Weights of a small transformer language model: vocabulary 2915, 3882 steps.
Each number is 128 + 24 x the weight over its row's rms, rounded and kept within 0 to 255. Layers, rows and columns count from 0. Numbers have three digits each. The size before them is the row's rms in percent of the matrix's.

# layer 8 MLP down (transposed), 512x192, rms 0.173, rows 358-429, columns 64-127
100:104133154131124187125081123148134137112134148131119089131112096094139124144125139104126131168150140096123124120125106105116121117136115119139122126117132121120076117142116153132132167117085150
107:126135080132128135128185087141174144122142104123095141123092087147075145150116097142170123123136100147122107137148151136118161073160138130124146104103141094130138142106167124144118099102156123
106:143117127140132168138144195115129158147127105148126117107126135104106138154137139137140111107083152134175085159102136104164152097120156139120154111134109116114091141146137163113125149126119132
102:099116127121163085118098137125116165142097104135145107132159112158124131110094156090134138135121141177110126130125109131117134147161155165172108078100114115158119079119152144149118130091132126
092:101125122167150138102104136132156161070129122078151176097127109141109167098152147109081125139107132086156078112114143175112106072155174081126119121159147137124092109162146176114144100146108108
095:137157151080133133119118100140151111136123116170150128123102122134100167166088125120152119126114121121132147125133129142122133096102153136120120164140095152145101108147120087190169097148128167
098:143148078142104156123132131160150110104134168145132143136101108160119140106136107155116138091119081143138154154134154134108152109155125141098096118138183089107103172129120080130136160112178146
107:129139135125119164123121114117147138091160136135110148140137122120061110142100112104144127116188139196158165152080138121133131120170137141113108123130165110138136152152120114098158145150106116
104:117102114128090115147151075109183107105173080118116080122143129145090171137100104111168113128163127113108154113134160123112123098117144134171143120114140124133116131124132125116187113161132134
105:157135135130119112076133087083144150158120125123142126083141063115129161128116117110136153117137196135137130117117195129124137114117146146129118142168124156176144143147134088136130099112097104
105:133153112097142146087158121135147149160124136137084148101095163127123152170109126135114093120135096122105101107104136097147122081099135137141107159099147123108133162123113097135118115145097119
100:107106123151148107154146122101129146138160129133117150102107108126099101164150116122131151118115160114110124144115146121116154130109112136143136123129154150125169165151141149117147131147144165
102:133131093143106150107111093152139087090107125148144158157124152144152143125114132183139132087107140190100109083127140109125102122150154126116183100142068122088129113151128117156111145135144105
098:140115104156137114102096141147142118156162113180130122162124145107122119127143126171163147107139101152149128117132113094175131108123121101156136059128182136125058090144140115177135136130134119
100:126117170130116116126158154153134088136138138140109107128149114075089131171117121117142131148130152160141110143189187138131145121153102134132116134144125130097109134145101155171107132138112121
100:089131166090096110179140151134144154141123121148125116088151145113128108125104140176151139142116147149157185125098129127188099110165125112104106111134157133158135161153169123121116135121085128
096:124127120151117133109158180145113125089122135132164166117137121107131134113118080083151160113129163127096177121103177140120148179137159113155128097152123118151134138098101096151162151157125098
101:139111106126155120075120143137091140134117101105141110115142119095121142115153125087132098148095166117098129125129156124086138134128145121139097137133142143131162110147150125106152118136146112
096:142132083136142104094143135075151180154118116094094144167140111118156183135146143101167137095139098166106125117110162175124155113097109094101105153111113105138142144137139120128107137158129146
102:119128117110127089105106096110116120134117155123137079113122124099163113169151158135138155138114105127087107163151073147110121123151142133154155114164089137138097115133100144118109117121110157
099:123115143109147124168083104087147136097142138108154129133164123081110162142179133162158197140093103103089120072116153140170138134163109137118165099137087121161118124140125123113094142132123096
093:130145062113135108131089139133124151202127123125108100180131161104106136118112106168119109140140132136155099123109076108092154110150105122090123171126123122077102136178136129124141125110145107
097:126179137147133151136107132124138085110149116129157141115135102141139165151140154103153150128147136122131126137116111158112094106145104137133118123128144177129092092138111146134159140173116113
097:123166126100172100142151119129108117128146151121119088106162101122146112139132093174183128119096139136164130188156104133112123089133130103149083112129146151114128080140129130144152145115105088
099:128105163100133163120166164088107121096108143137095129148120132116135133217161140133145119117124119164145110126135111128169122138120116107136135070156133160123070139151113111122122144141146103
107:138112125165131138120115157120140120109090144145113126123146152091138091114153107090136117156161097159128131107121117149118147128146161089149142104098116140134133131156078134147160132129109148
096:098107172150117110134118110124150116117131120099114148120140129082109142084120118118101087120158093129130136117082158099114139140101149107150122116151105120092149161070100101113162114149157157
101:140129154127148136110101124164136124132121150150127156159158140157128132137149128185173093133176108130129152089133136107127171154107133141147135130127096135151130114141104096110114109130062113
087:121117118129094164153155108114123124137156103120128152149141146090151109128159147170155107079131101161134098106072094158131126102136124158120105157124149140162150136148103105132171123126117134
102:143093129160107102086154156114138105116152123082126153108099118098151099127134128172125100143141128124129133128157139146127145157140123119097112084124135157122142145171120126131113106105107128
112:136140132112132117088108133130185113157090114142148104141150140155125149136127159160158112167157149120129141114140106093129140137117104121136137108155110120126107185130100121144118112140072172
104:127112128155109163104118150144073111098104178114112116112110112107126144103130145158080138126156120161101097163120087113108135105150163120142116139128157124123149154153135132100106130145164129
093:146122151144111144129109111097105166138142141153132130105113117125146125109194101133108138086199142153098143154086132184129154110157150107133145143119127135102133125156131139121177139113107122
094:143150164129091129152110129146140142121169136138141112141063132136143087154092098123108087146144147114143137159144120103101137078177154111094128099110156137119144104119161121143104099129085151
102:151144174140163138115122134081133143131150110145137163137114153122109140140141129117165152065138115167123148105110139141125112170128131137126115091113127159103091111112145110085104113121139103
101:107140170127118182118119133133107130109092173116167154171120123119100158141144136125127106107147177131169131129135122098133158125151145106146148125112167131116144097142123108102120123093099118
097:130147102122117108064112126101118132146111156131143125091161130116105153119121126161091148167097142116140135141126131115161114093164130145124139151152151145154156131145160127100147132143126074
100:111189151098132130149129144128150167158144085129116105093130141138109080116158126115109130133152139119130050112108134179167101183116109127067109127104114126132159126101140140129146136108100125
095:085107127134121149161173106130137099138116111145099133120165106151104115150095182098126137120138137153122079108159131147099131126100102177138116125127148113167121126093111146153120143082126105
102:113134108120115106114117127109115137140132173115172139078118158094184144107164153111149146121134101140099117164160144153183125131117114096150170107144131163116125153140153120156151124125137157
103:135096109134110125123132149106138184120076144110113154129144129113135118122121110141135113105134130059162122120132123127159161142105094115142096105145171129070166084115168112145112081150101113
099:122133095101100139138183126139094093107130084151136124124152140159147141145110124178154143134116134121157154109144151111153124104113119128114100115122196132125122132147151121136101192102129132
103:129115087154154142149158165123082119122139124100140152119159109136136105137112126093128127172151106135118167184099130110147114142101118084147136098127107126109112134136138120118085116099126128
090:135162104138150161152133152123128150158131084130094140124125115145119137152107119146135127102141139160139127151117117110148143156098145163129107064164096112128148118148159145141101110147108116
101:146102091117145134130148105145119153157122052118124139128128145140115163107161138128113129115118108119130108134173126115140099155144145109132141136114119141116162178111117170114126105151107157
104:130155103124130123105082112104146162147149128130165100137120116154125151112134103135105160140131134144135145093129094140160075130100076083182191108169099109123113124069126172097153104161130129
097:140127169117138130125123087119121176058129162136166108112158082141120150122127141148168112149130141126152133122160104126131128072122174071115096110113161154184121161138136127134136134130099115
097:115109133122116120140143101140151117111136106171134101095130123171131096109103074128116155116111120138094123135140155135087157149142135133139168136129094142116089100156167137118145109102126125
105:113102122110108145101152124184142124131126125119141109102096151125143093174140121142151136121128123124116077109110155086121151108139107096116112140153166081100129126150133064060120119147141121
103:120146086111113078113127085100079122106109161125088161107095109131095141097141121165123103139115104132149149127139097094126095155133149098167137086103156130144140078086161130133064097133132130
100:131128151054108116076134135139138118134119080156087143132147125173151140132173187120136147111141111107167199149138115165150114105130167153123110091129149119153122152126092172140128114151181162
096:135122107136117159071121168120136134139116118138164117154127111123105102130076118153197134108115119126127162113134140142130099131110141121090096114130129084108178148137088148136128181121130139
097:130144146171132191124141126136109107110121092150138142121133151124125163145123117136159104123136101069106113150125158140105118094096101155150168142142113080165116119133104113142149139131147145
097:116142122082130104132151110131120139104093190121128122150142116137100079104115163091131091147194138137144150093141136095144183166141101131151125087113099123053163138111110135108124099136112144
103:098122120123135113127134068118114113167130094084145126133153117146100184151112115121116135157141130157132140154148113173128128134074107159104096103187111098154107076127078132157137128124125142
107:097151183122126107134114095138090107122088083162122106148104117107142141173095138101108113113168105182139147138167133135123141100114100148102104134102123106109137101109145145090140147135130114
098:109121070160119158161145159131089126102153146111145097094120101092089171131164137120113094115114135168145121097148087133049125122115158120172096079134115139131132085110124134138107114101107088
095:128135089145146119134164123159134141125131149177081134137138117097176125111117135131111101102097144139114144145157123091113139132107113131180118116145132113131139138140083143137185130143137143
102:145162137126132160122169112135142130149100102114085160114096077144167091108126139167127133120089148131099132113183124151049135113150112095170104109140144156128125126104122146125129115142137168
103:141125106155155119100183113137131174186117149103121138135068125125112085172146126073139144151124158114121116139136146117141121152126136125126101119135137131116127160158160166096125154106154132
100:107120144115123092132082132137148145134125131117128152119125101133143150104090145108100156147081102115111123140165095131124166158154132104129122088164104089117189154153120166107127145132173161
099:097057107135149100081103094078136115145130085118119115099086126083177115150080134130142144098134148149157098144137112129159133122152125173102110157103151127164116151127125121120128133144069134
102:090148147137116161122141127107159146159097157151100158108070069101164149158094137114123126125069156132154126133125188118077133128127128135128138162165104167083134152126144156130109131128122116
104:125089129113134119133109112139134151175124125148165121156131071107111135113122099107111108096114080127137160140130137106143139133126132104147086164104124107096103114123138120121104161086138172
107:114133140129122170069166097095176146123144114120102114133108149106130170121143126093068151119145114143131152122158098151126147135098083175156147115149090142113112108120120116129143132140141163
099:109124122074147108156133106137178108105131103133181158130159123122115118146093108139116170139101146127136119100060144152106157075114093116120108148123143121109146122157157155103095105135153091
094:145137097170124181101117175125082128130147154132144149178120152142101120139141126108131093091122154101092185124139140115127106168130143127117104140096126132116092136146076138117092135134153143
099:115177113154117118132154105115127159102091148135176086178123084121078138104157103141136111106129128113117104142142137100143076113106135094096095113163110120071095130135091127100137147105074145
095:149151072163092131121086131136147132162097100113146084163143113089121157111106091104133118108155142144083149145108137139156150097153138161182143121139137081098128115144103108178085102157121085
099:114131139143145093097072112100136120164148110111116110148159106138156150098126104120143116153134156125147095136107146131137097117109170124140179148130114153140085078121119092125129115100100139
100:170159134145138148147140143112090143152146092120098143132108120136171121171112081135132117124177122112162111139113151120107130137118122130090130172125155102126149165115087121117142132089089170
100:134144166110138140129112131167134082136142132156133145127147134147129116122145138127135160110156170111131169133116124105106140117088138134133126107106145178113143123135142153129164131144160140
# layer 8 MLP gate, 512x192, rms 0.176, rows 359-429, columns 64-127
103:112100105103077125127151087076113128146141135108115131088136125119096119151078111107157150125140158084118172125140143170137130133131140068104062139121131080117145174123124111115066136116160066
101:096152125135122160121133075148093127129115146134131110103113112079167130105173089111129132148137119088108104085168142113163140141108082100085179140124119106119150131106138133156170156162120119
101:124108107170159101099130139153121139165117136119150155147142085085194128141157143138105120118153135143150107131138105141121124129123160127121163148098155156101132134063081114157156146144114127
099:135103149128152112141096130133143114136190168151169112131123114102128152125140122089140088150084129119107107174130102125093169130137115100126167120140143108150114123106109127109124146134171075
108:125137098133161098143096125157125128126110101152096135134146127117137149102147156127144138136130106134088145104130117143147159165130126114155133143090129099153105082109177140179121109149084162
095:101146126111124063137121151175108110120171109152121148128115110136142125131145122096144122115209109104139131156162136116106096139134102117162083146146145131138189105126091139141098099133162131
104:111147104124168111168163164110112150109128140104118133109164173107138106151156110134102104095136123124130105141133149140140169139107154123139135103141104105108110131170145150133122122151150164
099:125103131167146113138135164140105148148111150135149126111114132112122112123090164099142069150140146053113130107174094155129157120155099114141149145128164099135131123111159136109125143129125142
099:096143150112090124185139131145136134162139130129118129176119154142151153135135100158113091184144125104119157162151111123089125164127132139158185142097149135118090186147114138129135148138099137
098:132074104150110113085109142081152112136112161104099134185144136138104120120108132153130089131171110111136110147151094147137147156152086152115099147157137126160134115127162150158161123123126098
098:134148125141139114103191098165152131097103144132085126099113104121137138105133166143192149145141101129108069159104110120162141141176096117169120104125139111176141141160123137152140139095098146
103:145106128147108091142083131137105109112160096169118152103056112119122138108168129111145115097146132127059136128166137147139106158096122175107165119118113143140124102095163162120148087121137148
101:114125111145114161143111178111111164117112109158107115119174125117083120120127131127119096093123108119115116155140189164131171150162124145107115118100100123126124129142085115100121118150102119
103:152162147133167071167110165130125155109115111166113156141132165144180099127146135125132101135156117141101114140121120084097148102096129116144124125115129127184134110106133121127094115101130154
095:103122111158174083125130124120181154101123138116128109100110128078109163127119145142136142102137092109117108130116137107145118094164086126126147170112062172132149113115124097178112116151118151
104:122168093092163145171143116121179112143115085162121143145114125115155154058099147148099108110125107173125117112094131147114106146102164133174124126122152116108148099148130166102119115140162156
100:104167139128096149077140094141162179105147097178082108165130118128103120128163119100101137138120174124137130146115119124145119114163140140153118136189134133131162149110105096123127096110095123
096:097123143111126129108134103132146150099089128084142144142106095161134136119159114138100131104159131106135149125144123166099112083140119134139126137067071192135139132135134107138126148109134137
105:094154125128144138145085125138106090140157138128150139086088086143089126155134137124107090139108123157137135089139140153111113093077115137149125098106108112130117092133138119113147140156130141
098:164115143105089111124147115128100084141060108105128149111137133134163169119123145092122109101112145125126155147082115066105111110164152115105135126092160115104141149120117112138109105143206178
097:104103121070138137159164152093130133142131138118142105153109117078093175130143140158097107156155130153112127157113123095098139090095139153119143156149103126099162155182179134145133125122136093
091:129160088131155128126156118161143114140105140103145097198120150122108131129143157160126181124158137131109129138098150151121087137120119108177076143095128185145117185142138140147120158114105140
091:132108151125102103106114155092159132137125105140117114098147126078144113151120156093105084096167157123084119117098134128138149138187121124068131088129150162149127160106118101156151112089159147
094:110119136085121167138124132112148131137088085169102073144132135065157100145121124075109139105098152167108163160187143128104108125150128127114126138098128123129114145111101142123131154112157117
107:194158160163117106127111111121110154128141148158109128127110144111147079129139182120114140129150108097156103094129067076156117107105137157120164133107161173137119155087117122129149163093130142
100:082144108179099131109125166103102107173098099189142134124127097109166138083150165119160135104128104105170118104112135146137111144083167113145154104134110112171164115146127107176107073117124114
105:148159135084109115139118171084127171150117087159145119072120114089129145128153139099123181126135127125097151141157074134136147135131154152090115073117103119103164149099119139097106151084140102
106:124097123187130166103125121125147130096149120107170136131137103117124126121105130091164136168129146141144090161110130135123143172142130113133147099122106140130123138079126123121122112165110138
112:127105149126124125155138158104133136111142147122140128159097132082156134120106113111145136111148161174102155137108117155098167086133171144112131159123132135107106146106120136142153159188140187
099:125147113106127124126119145173146126148085129157143087104118112112088154121146156131102112153098138144113146106102140152132141113145095127108107111156113116132131158118127160111167110130106148
099:154185099114115141125121169133099130086127116107114107108112137097108132155127101075147122125140106136111144151132111117127132159117087112119155136120142097115114108128142039100114163127138147
087:108130174160117151064170127131119120143135139134092149108151146119126169111147140120147143116104185087180116152140141135104114130158112141120149132130164096169141103166079106151138130099132135
100:132111154108109111099119135151089038106154147170123136107144136128145155161135129131135136177132123119149134099108151144187162147095117144133142143094094126116113131143126098165127119103113095
108:100078160172167121123126140157113130122114134136160122165156129111130140126090108102157115138173127147110129121124134122101144180126115137090126144111108147122133083130116090139119089138118119
098:137112113123180081119114140107111116101124174108116098137098142155102145089106142168105153153119064152131114176153140106094117137144140138115113105140136078129148113112132101093108127159112112
098:133117093122129098148124148149136119092135159123153135147180069106116157161163130124120090098139154137142100134184114138138141155094148159099162113153117151126138138174094105111119119154185110
107:159135138117110185108143141123137138062097175118129148107156101149120148125131108155104129113125168113096175170127105154108157071165171108100154121113107114148116130141104114124162151115129135
097:108133159129123100158111158111095157162110112154138112089114136112098156108112128139144154127115187085074125128094135083134143108133118131122144114157124109146139160117149100094123102090129150
100:133139148128146136110167106147149130107147091120129144102124151117157139115072118103111120128096162162149141136116162117124146157159110162109091163173093125144082143075116080086085136116134134
107:110127176146104095119125203086121139123080153133146133120123093114133106127091145148153132120152109113133098139161139128125137148110107109100163160102135073144145131119123134128131122124125152
103:136177174082110140122090071126166111119129149115141081132150146118129098125129119085118141132139105096151116193133115133116119163121119127094099146161104080112141119104093132157138124104139125
099:141187140143083141125108119161143106107101082119169105124178183124106138097144138111118128116151160076116119100139111106127087150113133107126103134144054105141122131144137122130093132162117154
099:114104119153155123126159148137118114110141126098100118134100149132142097130166132136149087131133126104102146165164180147114113137114107118103098149136144129127090137164130110119101096101168125
095:110103075142103094159142129104150126142135096116158094143134147104134124121111149101115125141137100157090139145167119110134127147121137148096116121109147133136156140076147161098094103091102071
102:105102071149171119136127130112122122100155130112112119110116177124140112120112129103142112170116096121165142085107133151148173161141161144144140144111152130112161100109135137138112132140096104
096:112117161128149158109097142151109117130157082102138144130110089091151148156130118132139119098160123103130178095115125132114120088109128127079121167126132084103146125116169120136100164098087103
103:124123148152125132097163160097135122123091135128115153183107116115133152126113100115122086122149134176109155149114115139090102138104112144167122119124165143122101152144147076101122143085136153
102:109180119136113099107135105139124143119149128157110122137113146167105127169129117121145178100094128113128135137131138062113127176122110119138109113126131115133129184111130114130124110149103120
106:131131156128127125117107159106124105143126091145153122156103145137175124094114144183128109097122155117099112125119134128132133132098089101138121147154135166107125138118142105095090145124075162
094:106127117106111148078121080109138168149132112116121124119115128155154144057131174097102157083131145104140157171137166115110131130114079146128133129140166142151110130105122140116132134140148153
114:155113110129147168109130143130110098153172142112115120104127098143180091075143123132169099108105129120109165153168131130098147133149139131173104114115101168143144128129117137135182122109150134
097:124120121145149138114129131087120104094141123146138138132167123147105099138099154170103127111129158134110138114113126118118157153166139107106128142160142127172106135127104120188109141137110116
100:094068124147178164112147131123105140120147121134125085142130100204143148182126146145093083136101122119122168123141093130129132127130074126168129091121075119113137141094144137120116157124163107
097:140140122084142165127129108124109122137164078150144116103168157126120153167154097101095101118145089127110137137131140126090141122159139141138121146147113159141120113153177170163173119102097133
093:127144120151126127145109140123132146153176115163130147108136133113114127123139145157100151154167157124093176159109169156112114096098155146117095140125149141108099138109111110129130094188118106
095:144112141118146159114143107125159145130135133116136113088166094115134175152137170071075139132101150130120076132144107154138168090130129165167145147133134098129107107204172140063110108095132083
105:165152097127143126125144103143125136093132127077138112141160128132132158132144119159111143179140102115156100133064164119101094109151117141122096153101093164107126144134149100113130146175112114
102:129124099169129131088148101157114144114124132118143163138096088101126144177096152102155154153156095133132136118122139144127127109165149172131132116136093149114147140125104123150106118133110114
102:131124151125105102110158156129139149143124144132111139129100117106149110115124163127126091148151137142156133167121105138141119103117153099141165089130121126113112144132099095111098107072121134
091:140126149191133109167146142112121148093077140098140189153152129142139121078136138188146104156122151101130110127152174163134153108095124130127114168122141114161172133136146166155157135146135129
102:116136079133134126132141114130084157134083130158129130124113096154144117132094130150169100141169101145199129133143141153134126087128111109140075151123152125136127115163133164130115147116124191
111:115177134087112127127114141117125167160117143135144136151157109142184141076142154158132125127111144098117138115130131121086136128145089177072077156093111125109144106075105105111169094146113096
101:138123148123162087129144145093118149092145154155115124144130111121139089104123135107164142144151112110145121142110131159143119084152174125105188092116101084116093106160091154094165113115115128
100:093102160139131174094083116102147123128136126129118148123146137091158138105120156106149130152121066127088091097109143132086152135095119104148106162116113133107130146114103115099124148137163117
099:133110145090139155141137132130152140147132164126153152092125116101144112160126152124154159138135131112148196105094138147151189208089151125084143108161088131119126137170167116116105109150114114
093:109112111106136088170176133106111100136122119129135152151128135139143127118094134136164151097100120156131154091122106166146154132122138125150173113163101165156126169120164160075093147135150091
100:124112104105111153155133160125116106140129132162110136100131126093127123147146136089104135146129131115100093152072131083104116115132159149139096133154125120121146113126106152107140112156148088
094:126128077140113141120115137138114137107173119126129122112115160128140142115124112135121132128119153062114140132092131154138132139089117119127169172109148147127157081123163144131092093152098110
095:125097103095114088148103102120185143156146116096152118136099093159117089157132159146164118103114150148133154129104172147106137103143105150076118143107095116098088111108142131124116110125133121
103:101115103101176114127125123141122105120119132115124127122120130106089115101103175072143173117147102132145116152136097109116160144144133130155064121140119137130088170135129127116096106135169162
112:147141127151195105096143156126153074116121144142109146065125117137139132152072131122111144101131125131125091128149100114166143124138147107106120076090104152152154141156097165134129140134165118
# layer 8 MLP up, 512x192, rms 0.184, rows 359-429, columns 64-127
094:121120170129096111137173111118087096157150131116135096121113126094143186137149102159109110111108103127120121107116124145176140134084141098098101105117127160149148124126152093145135192092091161
097:115127134132104172185089105105131149113107166149121127065117180114116139102163121114081093148092088142137114101127135164132146103081130120126151113147144148109125142112108098121154173120141108
098:123166094152108119076154181101094116134093160124137140176103125123116079102150132155121139077129133112128170115103126126146117141119117119109128133122148121149163098137110113122144117099143135
095:117126143116135110136154128113173092151146087116117124139148091149113106131158138120124136108111099147107107102117139119128160121114097129066156170128143106139145096102135147122132151125113159
099:113108167136117119144110077125122174100142127130125090129114108113123142095120153123135101160139148152144114142152164153156093132077113124185121079148116090123124118154109114083160105098195139
096:127133135136139097078098097158110093126130147151174127149122112078108139148093144142101121096140176089081122124140128112131149116137137108139103101131111191114139142130140145149123164173132127
102:145107164137130113079118125175086150141119104117126151149134104136120132143156170088092154125093164150115074131108153131109097125164146129151115127125139140102112139121110172131092085138142096
102:110137124138161144141108128128149129147114174114118141125137168141080072121098129139118044142133183072100162196154086122133147152180151133118144133089154134142125108087135125128146097104109128
099:084137150111092065144106133135137120171153066100124168086152120137117156110137117108102140112123164114101127108094138136152144131059130093097127094084154136132095149125102110120119099143110152
097:128111143154145141149134155107115102119172104123093152107099150136132104164142117101126113110045146132112171089165111124136153150141105135084140065140142139093136139145147107117114131130131142
100:125123128110132124177124147142091148183147137128119119182128136152145121183103146100131097164158118108118143118077136154135116123092148138123083119149117145115103130127130129093094141115111096
104:121110146080152117129110119125132087120142147119095112086150132177130131138130169071097169114161149080101137127148084121126169090122126145151128083154123123114109131129149104113138115175118147
100:120097153107131151132125099125162141187119111120126124113072151115153131150139093074131085120141175137111098140132083112104106106139172172137110151123109131162134162111113115096145110112154157
096:166121140113103137134114147125160151145119140152134116160084092065130118136126118133102096109086120134126139128061127133101118117119115115157121129173138136130125120093113119076150147138130102
095:107096116121120122140149121103115132185130162154127120162126090177114161121149127147165125153129121127131123126109090135122111134142154123151149117130163075137109111139126168166116105140158097
100:113167158151145149166123127136172146127120137138112181140089144143105122136116142126105141111158122115136108106155137137140118114163195162125142158108128106127122140144125149130120187113108184
104:127141139121125165086119105130102113105113127156147078049131127092144131144150123155171113099093121113094146118122135120113120102111144114144096118136137168118112128089136087099088136195124100
098:114099168124120138118115098118141116092184143116136111143125095115114091161178141108105130140145114105132119116171110145048150132151089143078162103093173115083149137157142139116147127125104123
108:158129109093141155172088132100148170150129131102177113124160156119146134157141128134108131111109148150119103156125104141129122142160162114142163121148144138086172156137131110164089167138138091
092:132147163142101120113156132155100106102133087135160131121166152131106137130134153138142075114092150117133126106115115104115121140124120116162156106115119123141129130132122171120172128128133182
097:142081128101131156143085128096138117144130083155152128112119127144118142103095126147111120090157154140098131151117132126112107151103140123113109139151126135169109128123134083161121183144141144
094:176101092152080151094166125135156146113142148100124149127128098175116157130105138124104126127115147123098120126123120136167137135093106143143109166099161114119152119105167152151133116116129128
087:141173115147150094137116219135117143138112131123119092116095126148146139165138153102129109097156165161119139189131113117130098112136118127140152100118124169175177142109132139140161129118146122
096:110132136069109113119138158090087121166130101113144105146088132123126115123143137162123115110127128124103106132155158085104157110128098088107116158146120118135147106152142141119142156117149142
104:115144130139097135091127117076112085148132140139136094171120129138119086141131161119108116130149092099149095145094119119133143083081118124091101137106110134172137123075093146099136118104132138
096:139182143151132149152172135109132121159097119139117199135174181123111145074147165136157144118137123109148111142117105165135081119085176136143158142148143097117152136117137130098089110105145117
100:145150137144119098142165170116137105153159199120167087103110108118114130136137125082147114125133121135106139153148144111128123147131165121138110136082102115105188105110096145123118095141148156
103:133149141126107114140145108149089135115123141168116146156057150120097127142153107141132159079109134102116158134098146138125133153098121114094125140089137120159119139170129136135120133144112120
108:097131097153107173126129107148137092132106101126141150134152110134113147143154141132118158093089099093117144122097130133142130107119136090138113127119136093120127128128107133113082104128136138
097:162173145131140134118123116085128120154127141137125105167089142125148143116110120129115107148144168100078141151190120119132100101112168137140160164161124156139132148163133113156141147076107165
100:153136181167112159132078130128148148088165102121137143102113116125132164105154162134113143112073158152146111154088142129129136102113102160136083152120102117177122126115117120133214121137093131
098:114132138162133176101144188127125084092153129118106160143133169170109132142125151147132098100075093122155152106148132108126162135130105106154141128106145149150156107136113150140106183148128150
103:147127124105152105158108096151207170099166131133155156152135122139125148118124109114120180105080150112117139141091166166104151095100106122127139132170137138084130108114096114106114136139108132
108:084116109084109154146134113105127131126115101122115136120097134178080170158141136206123126138087139110132043139154097114162145135153145145127131083101152124101123110120136122155122127135121131
096:138158118153131161151114139131171119081131102123158161126188129140143079110167117108153164117107118161110114119126141087135121167092125118142165141080115151144091149128160123173107097142136098
101:108116101171124144128112118089161154172127130103104118135158125143135124088116113110179133122145097115056134098124124079121125134173152108126138120150117079124147109110132153130136124097156133
103:137115158147106182116085166111110116136096174107113126131164154132163180159145092080113127117151128111098183100107104162088108136109111137120108144096127117102111086099120114123095134110157150
094:150118094126134139098121143111138153101120172154153098149133165158154107140192116162130110120143138126107147130140128105163164101111073134154145110138125161102091091105136129155069117127103180
101:107103129093122147135170114129145128087145087133117142141082126110096123146149150101105111148099132108151106140163168085148138167189140129073111153099133130135122100126129138090117169095090114
109:085124157124141099133157138132172122146116108120108125186076134095141130144108159134127140112158123143199089089160064072113131142118117100133103172142153100150133104115114126139160155128138166
105:137133149122158111116130134089090130137118128132158169096117137167108148132123135155147102146124141129136158103140103127147101116114124114133136112104113145133146126143118171085133161146183137
099:116151144140135138132149114138157110146095185138137137139134110156145129130095091125140114091135146160122089118076119145098134117144130122118139141130116065142137091142126095146099183150117105
097:113155115144080109116133144125156136113102140129097158131099123130129139116105069157119159151126135119153144141131122081147161101122172119168178118138121154159112090098130126115157125153164104
094:112092106143101088121087095120130150123170141117099070106122142092127139103122104147141150155146146133107111139112185152119115137115094117079146128053130145156126122131123140112136083123122109
104:127152136127136127132142119132093114130098078127129138157167104091097123083122106095102121121156164138088135158088109132123102112127160110088131140158119138186139164109169128142140176125102147
093:077124097136111107088196179153135175140127117132101139132106125115115155140097117122137174113105114143102129138133145118099097168117129123081121141137111119116115073126092174139113098108122157
108:160122135147110144117143159121147138160142144115138124187131125096187181176097120087149129135168119149138138155124130152108103101135132158192111114126136088154137122106110132140143156091096178
104:187152117080165128146130125092155118124145196108126138095148120123118080143132126131123116136128092159139118138155120158131120165102100135150121150086096145123117171131091122110142125158139153
101:146134117084135144108107074089121151080133163082104110120137120134095149135137161141141130154134158150150122100123124132132148146153149137109145075122122077159150100106146103114130101138092126
099:122144142103137119135132137135148127118121131133182106135099143155114110105118135140118182191097107147167099121106083128095113107151135142185107098147140129154145164115160138140129113122152141
108:141145120093190138114136147110106177139161155081114140114179138159130144105117155126095130154165109160119104142135106138108091128092126157132140131143129189124091128129124108119100120091112120
096:128114169142118113124135142093092151132136141111131124106135121122098129155126133145134135163146136101125151143115135082101124137115142163105107115110129093101127140103173116102162123165119145
085:175144107136106085136112163119152120113130090090138166116086107105136140153147133142112180104120147129098137093144136136101153127139168108114129150110145152111135083136142118101111107113124152
098:107130120113106088082078139106144119170099141132097128152118101105092167124104110088110106122073156155121118132118123117130158114109126147136104124082121112108107098085129122098094131122131153
094:142166146094140110118090145158125106080097115129136124109123107143138103133124152120139107101086123142175115092140112163150152141151116113114168140077137109097135120132129143150110141126116105
097:107111168158055175155123080093174148136139125131117161117178107173153113135141107122189120145109116126099130114126125119130112109135114157133124160140080119149104170120134085127106139119133129
101:131125156125126121157126157114097119119116137119130115102123174135140132150114149144107122121126127126098135085159104122104137119116116124126117142116149145117134127119147125106140151113114123
095:088107148155132127115139178158153117144149149145104059132103149119130151141130094127154114128083095112115117117081088150133139126117144132123119144146091133111110135125080161121136091154151101
105:136122117106156148074094118122108133140125148130120178151151105106111154152162141102154117158071157120123148165140138139154110147082104140080145118110075166103134133151165120110106152148127096
093:157076141085134123124140118118096093170160155134088125105116092091130120128081112141108097123168145155156135129145112154151090110143157123121115133128150156154152113120095142110108121128072137
103:129116152134116127118158145133111114168119154145134110122129123112144143130142157156168109135170125130137129119136116122137083112078106118154108060137140110150160118102105158100149135123131215
110:169133120106094152178152155110144132141083171125109122137130117116141175113133101133103080125122146123115153114127159139109118130135139105133104141133126161133137102139141105106119105124151145
103:097141134124124138112107147143181090177109155144172122125107132113101087082128147132143131163159124093160077160167128139114145124155140132160153142130152104107145153138111119112176115097123107
098:110090114099169193125137109095097144090135106120162148143101127136150135153122120167134109124135078107134120124142119104113103119127099167145165146135130111132169133086145153133111110178114124
093:050110098160130101145126136104154122100146135098144142135109148129143112112118124099153114108097099127099145126113162179088108161148129100179133116145125101108130113132115129123155117097135120
091:121131158152119134086121107186120114135142136145125124133122097104122129119136156180170159139089158136166121101101122171150121117170143111171112078132093081122142137109124126078111125153097135
093:129158128149122093095127157180130201149137139128118132156126176120126149087127088125136119104144092086127126115135127189122131171117131136135126109081123159152154171162121127126090112034119138
095:130096144112132149150142087138112131084087175091136173112127139107151136120160155108156140118115141107134155117109120118093172137116094153085111156131089118140135130144196103107147100072164124
095:128139128133134173115110140099185113128141125116136130135089089123144109111110135168134092111114128100128097136161200149096094093083119100083122104162093124117155120143123146100088097110190151
101:105157128148143134135163098193134122095143126101156099164161113110104116139181120164151129116132141145104154097134126150132109176123112147112141158138099140131116135147123125124149107123089116
105:112115148133112121133147155137139093097144161111112197068132098126104133138110084121111111138166146127139108104134138109131193125128154103138157129131127177160133132134099149095120153131173150